config = dict(
    num_key_value_heads=2,
    attn_scale=0.125,
    init='uniform',
    batch_tokens=32768,
    max_steps=6888,
)
Each number is 128 + 32 x the weight over its row's rms, rounded and kept within 0 to 255. Layers, rows and columns count from 0. Numbers have three digits each. The size before them is the row's rms in percent of the matrix's.

# layer 8 attention query, 128x128, rms 0.0413, rows 0-127, columns 64-127
087:131120139113119119119067075082142161189143085114145228111074144185103143105169067153122113124147180102143143168113152151101134116196187137102120097113088119177143177103120147146107108211114128
090:132166070081073119116134120126125120100133068180160146126108139165161144106088147120153176117077112104097126149086182191104132188151117144176124125093150173104145137116079143138145155147150105
084:146144172070159118136092122194147050141076100091146089129163129092200131116148156182118100163086121146077175125137182104063156166149156120115126143161158106130100112107144105140128159125154092
076:192161115096130118116096135202177093156058135111096072118125153126219131090109132180140137148108107115126131077136168093061206149172106111155129120142155139151157120118131101141109138113124147
097:123070167130148147088096130121164128188159125086102172116105159102118112166207090173093076130160167081139133130130101094110146094143176116076121111133105118183098147137167142159114084135089174
082:102120143136175104099094128164190058143122103144156162117104129107139131136170113178111094123145171094131124154116130082087131098175167085135138102094096177201092111138121095176127080138087141
094:123162110096152129171160063147110114101107158166101103144104099120167134112096100122127146132088082191146168099172164078164131148078103173122084134140201157130177068141097122104113146127148098
118:080188143093108122115089069150103131100143133138133130106123120145149147130148157167142132157097178152148194167119182111114125098124118148132085132062132183131104078195089079177094115130090073
108:129152118161166150165169125146111110159088152156120100114097096098186136143097074095127114117083100166155169121177129103146152168092076148117094142148160132105161039145122158112085087098150126
120:085174156121144153060083097131134124098149102113147145146063105148095135160155122169096140142164147148115165120087170103093073101113125108132076115084141154158080103210124080171109075099072136
131:071190149077203117114144081080166102131126139228137119142103100112156149103147129151143074088110121123179162150131127084129156123169113111122093126108115070133161158137159088171140063120164145
131:144098133138124148124160130173100150128093139054114067141136108180109056151180153110126173160132149099143119064089097178119117143111117169102168174088096175132083151098098164102148096137087177
107:122077142135106134103158113134077168092167100099113095082157136163136087110102131136159168123156117126162137148112098131155110158147113153119160164096089096117091123148063174119117180192081100
120:158219170135190165192088102154193127162176157100124178106120117142187160147126106160127101132097131161127161146126180062109144137168116136160083050104110156134172066150177118117147102141091132
121:131049111122142143117178075106127063128106158139084096102105101124138138103105091188143151047138155094143146127152118093137111108153161102122130193132130128157126100138065085139122151117088087
120:155114119165136124157154122096139119165143146100113075118130099135186080146163124125159166088093179081163165073109164117101141124175129147144131115077056165134105129160067162100116078114089091
100:135149082101067125113111193086089132093128095152171112138152137164133141123079205143173164109088115111103068123097178136101099147137107103186106101106149183090145111120071144115178169123150107
099:149197094076107145141131149135109098091064143127140057135132108091178100106078162132150200127128088146079131115154156126113148165118092114179145150107179159108155100141108142117133188089156079
101:124066203168166137135093119099138170147185184102098150121113124149105089176168095138078078136174109127139114132150100058167104096095163130085162125107105090148114105137180122128114072147121153
096:136071185123155128103088148107154144159169156116137155136128150134104107179171106132066073109153124103106089142149108064166104092134165133082152145141100077137127130140191146139118100141084187
107:082117135109125114108100161109110144149204119125122186137136209159094160162185158179140105130140170098105150173103147127130102106149168128119087153090068080124092140151154108166142133136076093
114:130070192160131149085114140096171124172123114110126155134136122118103128165171080130065100130187150096102097140152098118142138117154170100117150116143079083172126135108163132126103070154088178
113:088116167113147113121130131134155091168144082134116155127084148138100106158193123149072071104177187077132119146132109088099125098196136113096124115123094128161105176138161119152093053134071158
114:104170178117173092069111118080183096137107074153132153145065117128108139147167118160081101090151163100145124135099133108111115073194159088106096125102100149190111155148141121169126045095088171
109:105124112108140085137138083137152105116052106155143111187063101127113082150165124111101139114125153087148134082144136138146130112146142150086158135081115102153083192118128125141162062130098244
129:078138146108148107102118124101163106104172087156139180117109137173103151143145124134101108079156173096148115160123121064125152098196151116132099102092058165144119179165095083186111095138101119
118:144155112185149078142169116146111110099116113158161083082129155141182126095125143137150078097115114173172137128110158123179181142117096101092160138155143108113156124130072200118128105147165113
120:107151132194076098135078124146061196082103140083133106135079084091142081123160139093125149176098133174122136092087195163174150121107119107146163098124116162104098092139114173154076109101156158
136:150130122198044118139083172177074117078156117071162160130146172184085071135118159078091171203179140147063065084130149144106107113097131137167158099135145153109125109141162129113165133110157136
155:146145120142173108131116056160147047102118086130109116131111162168160133105118158175117150063110171167134149117128174101126189176158160160131143177106172089130108135186094136105204122166097138
111:120102136180137137111186061166108046107055106193148076146102089136137121102105114117143131091103120175190159091129139123128167154112115154093147173143162077148125121176105130142149096123159155
137:052132180097117120081106128142096193110145159104146139116137106156127145152105155134090104172164081146120134169099060100119119082106090108114099130088105197108135113138125100154102168098114162
126:132119168124147195113125072147141144130076144137087062189104083117107112172138054102092130141173097123160161104163098188154069141104130151112103146101162142152110113112108100136104076074096182
114:111040136089079160084105111061111197106105131129106126073109163056118115127134120144131127117152110133132131142131118145147085152076170084101169154140133115138131091094123147127098200157124111
127:136143088093159076156117152075135105115156116207147197154172132127146148108105128133163102137095134104142095174129162103082183152181130175156077083130077069104172180159143109111102124109161061
128:108115102126104093134127119084141079098141083204111154140168153139150101063127161145183129122131180110157077165128151117138176149184191147124163174165083054148142176136124155125135103198174081
102:111095134077101113146128135041122164140122157184099124162120095084110068129155103095129124165119115075154093147133128147126115152151157160121101125141084114124143152078120143097044123124141091
123:189101106100121165144159103157175097167110150106098102124158128137092175151118098151134148117080146066111182103176120103123091098130128118143085091114136182170142169101156069121143125095101116
115:130123140161167174115132076160112126149075113125133106189061119161167124131133112136122103105150110173162101093173125122145173156086099215100161178096195079099122121164107140089112150124106152
094:127098104137169177140138109122157106113128178184105086174140067180148114144114077117129154068116135109161130113139129096128091126181151166167091156092113118095101137178096086112110071056085108
131:176131134156144136194112140122160161154193124092102104110164117195162097136144130142156161132111175088154116097107129099113167132168143168150118113076073149097090147153106172090129075145073082
119:106122144113125158079146114113124114103111107126132123077105147099110198124089097184119096086157119168091151168158112125141085093106109068119110128135190123143118073130135098126129193117109119
118:121150112146137138094108152128141100100129101165113130176111107106100104098136122079105143150172135123106089133149134179145088173122149171129143158166176024134116162161159096134162100141151153
129:105189171103141096145114090117181070154134125149090129157118149084174162093095156217124092108114153102123142165150185111140156120154145106104125127108146138159172080134164162108132061171126122
134:130119135063123105127144110170138165145103128189136214139144129161120179148128196119122084138071096124121098131112103094093188127147126152105117146143134155099160192086169062135174163147156169
109:117144126152162137114144071117134065081153130162120034149155089133123115122085079138138142100178142102161128144158141169157054167119131153099128152120171059116096123145068113127158087110108128
104:098133143224114132127101105128087070130150155056137118127108099146207103151073093144083148127143133140159105122176140079131144101127098157120115100095127184150120056173100183150081119107132123
111:139195105144141099129118142115173162123137090125139160100100151052153133075163159128145076160136123164089112160104155182141123151097131082081151089187161091140165083073166184127123092175169120
109:147146143156129153127057171108153178135146128085140148144128139140110087150132099083126097196155137162109102139123133182114068153080120136086159054145161089144125118117217161109111080153148183
115:145195137097155092107137142152125162109071088138200177140122157116124135138128159084141077191089091173102103132086135143112215153127105144131150090181143117100153153093165152156144150192174191
121:109111112088174106124149142040143105129145121222110111132160130089127135098124111172171098084132161089162123183145133133128095167155166144139099139112099050125119152155083110120084090091115055
124:138105111130143138102194086190108051114035121128132081188092106129098130119131129131102174069106144110130178071149123139142153110124115153129120208125163129153101152112117125122199104132110169
117:161045125134075119117126139077107170136090123148066116119122124060111059142139105127136128129139138138128109124168148181155105157094168151124175140175135124149154131069086118090055176142129067
089:109139121118179177112194094131155098107103160159124076112118047140141128141122091116161099106131107154182140117149104081114128110129106115077079173111162122112127151172094083133124109093157137
094:115075172096073112084115157103101219126115133074103121133109147081084074148151139094104146193135103122101100133143121206139106101056173133108201167143125155146136119083167130125109183152135163
104:178147126134121125178144138162183101157119123122102137080110125120090170118134082116161114123094162154109187090108135084098142123149116069120091079117149191180155113115144134121151106105148098
134:142108124147081186118084166128128147134219126063097156097143184149111125118086133188142128118189132149073112159121123116111071122112138101157121088129154135109127080138178095110112175107089064
103:120153124129155127140126139106153095154136129105116149122096165092125170131101110160121113123110178077086129185195142120096098092149145099172100094124147185177165104115150113133107103150100086
148:126202122141149140138125155181130079098180077088148136126123152131124152111095139144147135139187120157118122161104132135117078122118069122132113126115164104116075106179167157143186079162108145
123:120153140088133100134151150155126151137123131125182166156162154187117147180158188120145132162120127084149102123077084107072178136147107196152122134088093110068134223137131118122175147154110156
125:125113116172108096128115101127122100114145105149109138100129160125181083058123179174134114150128125167129074158106175161174192141130144137090212170166136102155140129148139199093172145196166112
148:156058113129107130115177139133115114121072173139113063178133064123069092150162089086105159109087137063137170041133115178148089116119136147114143160112106143105126182073108099130129137077124151
101:134160185066142149121076079128136190156119098086076125171134157117136102117124151158113160117128145124127197144115136175114112118124146133116150152096120109134133101121184168100165099209078173
098:142175163092146129116072126125132177170147120073135148176136186133144084157148163148128134172126141142101125141113105128104171130091119196115179115076127143132136144136155136076131131173085147
079:100118164204080087121114097178098174159110159087100096148129167144184102162132075145097136133146074163136084127144132152139126133070140141099152169129149118105149140092125148112136156153141175
072:093116110152090143125147141060141104131140165073100127103113155091123162070076161126125110093094189153105132181089096165084116174144139096134090104119138078224149141144138123127187133128107111
055:087185098070142073165151191148181147120199090077187133098156160108108113113136105125174099139064150157151196151106148093158074145079066123132106097128059164114141089145130137148134136143147049
068:147185107107140046163144115124157173125113180081131127102165101126154119118098049110115086105077120149127179090117152162186125151058062152104133137152128106110156074108087166165150152160145143
110:074110170097103167057144158146092118137118100141120174135112127140092108163182196154122154143177149104132140165127113075088088096137150120142141100075105155162090188176145089129136088142080106
081:132076141109094062138092093148112175109135138164103136152126115138119097138158127152103145094185128204132126114171146180156157163054125166118200164147162131068120148107136145141116184161146152
103:071095145085091117068147130143093113145154089145103170150104105135089097145210175183096142109182169111151106160122112091088086118153149109131135115078103131158079174150153083155152122134069136
080:100098174108103073053139123135085107121152123169078138149100142176093132148189183157126137095180145136110136151107134110104119090132132100124142094081107116174059187161121081131122099146077170
093:085133167066114072091096133117149116087154109134109179142107098149088155133144146150112147135147171140117139158070128164115132089148157112119154075104170126185048185143094093165141134168113149
082:076133170064128094080107139100106101116138097121112173147095143155081124144184137166078153106119185079128127163089151139111124106156155134111131091064128138187070199129135108140145115165088140
059:153094103188142131155135150132104147080149134099168119121157138077135125148092139118124096137144069146145131091106137062113139091068094154122111090170069165079142057163198181119102125058164113
062:119091092164106067112117152134133178144186126130161083094112133115111108102160124143149149154149132113088118096150096078151115107117093114135170131176083078131124097136135161144146123082142100
070:155055168107130164115134124139128145096158147182086171131078078192151151173145123149091161123144166076138113098088145134144098134114135108138138113142183138141044140107087145152088107088112138
062:143159136125157118109162149171089108189093132154107146151074085127140116159134141100093048114093148069141128139150144129134095150141146161121107127108105097107092185115138148109106114150105138
076:139107066127090113148136167135147144136184096160144128079156178125068099084109108114186102135172120128076106161101130151149117109131171083165151095190146074082145138160158139105113127091145104
059:126079116103117132185092111123143123136178109113172092131158204120107146126157144096167130136136124208145142070083179141151163092095100103106153080163110158091180124140175159143102169093103066
057:094094173050086116127141130095174082071131194087091160075070092088182146112080150120120167150133127157126096173101100182126095153132123154090167096115210069137124141126169121110180160135109116
075:139155084127174154139153190118178103165156127130140162074152089152089155120109119119146137133099203127117147165099100084103104122177091091203081084116077146174146101192151127157121109103136075
101:123147143115144112162068096172136153091116152131159105142140070148159105174142116115105164129162044130158129084158148141187137122073129180119178162158174128064146111095118133113087147101169178
117:140134128092139109162071096176154165090120154139153084144122095147176092129103085112126162116128083149137135074182147161193134172115126186124182159142167149081139108092113160107091162109186164
107:090128105141087168108166168119128098135132089138102154125117145110085149135159193142135111131136171106118092187111093100068088101194147076144090124102094133195110166161163088136167090132072102
123:087115139096094166065151171120086071138142100158110161153110144143068106159154178168098137139161147112138117153089092080078098073171164119154123111083096114165103176186141084123138111120083108
113:072112122088114162059138180100098076147136111135121154151069121102075131135158172162101145147117163095156094165080088076056108109173156104131087085115096153195080145191139091113139081085080088
129:075120124085105148069136165102117094150131079152091157147098134135078122133156178160098141133161161106135113183112085071060113083162155109157109098089092124179089147192162098137123104087074112
121:085096150106088142055141137096098105124128103144108161131093147141084128140165158182086127131165163101144115169113104101068114075148164106155102089086095139176077181188160105144118089128082139
187:093094123082108135079127157107121090133149088153120157127113149111074115124180204172107129125155168104144110176102112101075100081169150092162105106091078129179082170184154083153137106118084108
154:190126125175161128206153099152154146153118181094141073128158105124172130124078072092149118121105097122123126107169141159175157176102099165103149162159154115069196085058106157092120144124187130
055:101145136066135061118099104110131125090135122152110120112155115125161110123088147100128117100134155158092124058130146155153101146117076148141146116141240077131157142089120142135194131112106100
078:156089089138107123132118141167125115139125093106099061110179155116128127108131178174138153105206088123072103140147119098130125178039088129160117149154156079115171116102129151067176109132139062
080:172107137095146134132150097134157140106126118142141118141124097156107185133073130070190129129160150077112082027102135113127136137106097105123098059102135126117066113133086153162115118056104139
054:181163092160124150150151106123119082141109150098131105100116136116132155145164091102088126123113156126125096191118096109104142116181132118109062149105018109112117153190121096128089140090102160
066:160143082164126168122175131109092084101143154136155111082123182075099100082115160147113126113131099141154075115149117053125118086105067093155122151107070104140161090165131157117165120118120078
059:142104165130146119131104150173109138142111092105164115127112179131113089144114109114150161109170090185124102127151102124191082149067117114138216141138165121104163112038104144092190127150163098
066:123129084198092135184150145161153147092105095124133120143097111134135114143068098132160158141133157184078116118143136130134096127084142165137110138151144108066155077141122143114128071118168151
082:150173099125156148134060108071159126092132147128146169122115108154132164123119118104151156110119167167101202088106131156151129094147090115120093063146176152140138093162090092182089135066158161
078:095124163044112099085101161185118134141089126201084105142087143142135089146169154182124107121158113165144121141142098144148125160073127128177180110145174123107126173089115195094093134175142124
085:205114092179134140138149094108131127137084140053155092146145101089128128130113110095171137140143146065085117119146187150135113150127107146089076098081102144105101109122123096156180101140144138
061:112169186076133068108096105118159136158169126089115162145125149145175152110120056135151111130063147131146183102107115196146157181169110148087155110116230109135118111092109142109141100111129111
057:120075115135143100109101102123079166120152135130127113070142132138115100173071075096114169085152083197106098071182098121189155198091170151119150132134181131100156096119139177129130112126162085
068:159127123181098115157168129095168115121184087104133099126136192107103082086160149137137152154159105160074110149138130073098146069138088091167129150126068108104175126147202114121141175101138083
069:170094063195130139145160172142131140137160094108112075117178199076111141116155129144146128148128088124114115181138140067103098125116103138163089130124026087107134121128172130099144156148110111
067:157139098171137174175106169103096139133133136081147135098168208084117102079093159112177131121152119167126115131129109102151158101084059082148106105172141102112128078114163120091140156137157108
070:107165197112141120078127155128093157129109122121121190146099147183157124176177134159074101133105118133174083150110099092128141140112190154114143126089151124138087160096134166116126122170132129
068:080146126061121123126085106098151085157131159138109146133076126128161142130121092155085091092087137140187084182107092150130179140130160175148149131112138134174115146138127130099074109179104107
068:169133061116149168129139180117125140104136097100095109093145204110099130131124151113146114129133069173134144140109114056095106094071107087145122116136068120147164071137165121134096130087143065
067:150108137140118134123194101109106136112133118094176101101099152076116086115156139138144117127140180112130079098132153110140104127057145145112191118111087098092146166087207165162149132172135139
066:113086144121121131092176154202123143131087146198045118099104065134125111136173150132118089158115130084145154134076116146078165164171100157111094115172142102132124160131063096102128100111139142
057:084094160078139037130130117145121191132156081181123121071171157117147166144099082169148105134129146126115124120115132183162115153113184118116118126178222105128160159072089131131157100152099137
065:127121172092159102071087120088168169122104110179116137184101044192125120144120090115094093140110163113138187135116120142111137128178156104124134108136148152153097162166166122148079096147102181
069:095123190112144105115091133141133147136127148153136176171128115174166133135173118112098119097124141060109140126146173200128109163189142107103163113081172162150096137090122147160116097153105176
072:139099102147113088163137174124108107105127129141125108085157190108093119131188177171127130132136118162136103183144149075094134130071112147142139126164055095105185145132195103097125170153120093
069:135148116151145140133121115114117153117120121089082108110177144121120130123050131116166121102118112212138164098141138150144123118071092144129105057184158143097155095094107168098108136142191099
079:144125091129128141087113146176095117088130103162115099112118098115126089116108166085127133126132083146073134140118080101096084125136059087157134106132114089108112062141091102092200110106162084
063:117125165116086139094162144108132123122079123165100149182075122138124129131158130137120107153088166116183074169130130142132154133149176147137155102079115169102122231101124184136112135129097131
066:112126180091100083110116147118175148110097103152109165140094110134166121135161126135113144126087181095136120117114097170132090184172154172122170135097134147134089157100107167153142114174097164
081:157181106157156158175089079061129075070148130065137156094128099106198149127046055117124145106096147178114133143135114155172154140126136123113129091128193113116152075165096120146117156112152124
061:155117094149122186122186120085145106154121163101160131140099086129164143153155118091124073140110137021124084166114157055077156125136120120124057105122048185129086138127119112173122078137119146
058:129098142142121133138139129146138158139142117162132150142129147090112129189146096118117141145092172066201103170162108133167141198134145181095168175104157121122129198113102186098184129199109173
066:117094090120130144163118131101140144115127137117141096069157161088089126065093188126169161111185061171120108130119115111110110121133116076159099142126095124115176061135147117137136124110166092
058:124094122113160107109146081129106201165145122161150092097148127162112122088147112111164154183175150107088159082091097106126089134117096105122067076172099137077138132112125117120169109057172156
062:098114133085171141100089085116115165143139101131098140114098080182154157161098071131140089068099153148131126105155107156159138192110170118120153099165169105127087113102087185107122091098143134
084:189122139172175102120185137135137135142066172119111112134154090120145156117131109088142103122105136043132163095138122105107147163118102141115051125129083164133105134131085119133167074116122108
078:156041133154091083110187131161073100127098116151125090092125177115054091121145179142117120141173134069102132117149106126126166153092095097140110165142067122155155160095143129117165098134126124
087:065132160056095150063102143146126093114137098166063153161097151136168116122123119141110143082138112199151119140126088106133108118080177168162193140116185133118121123142106162112092121173159096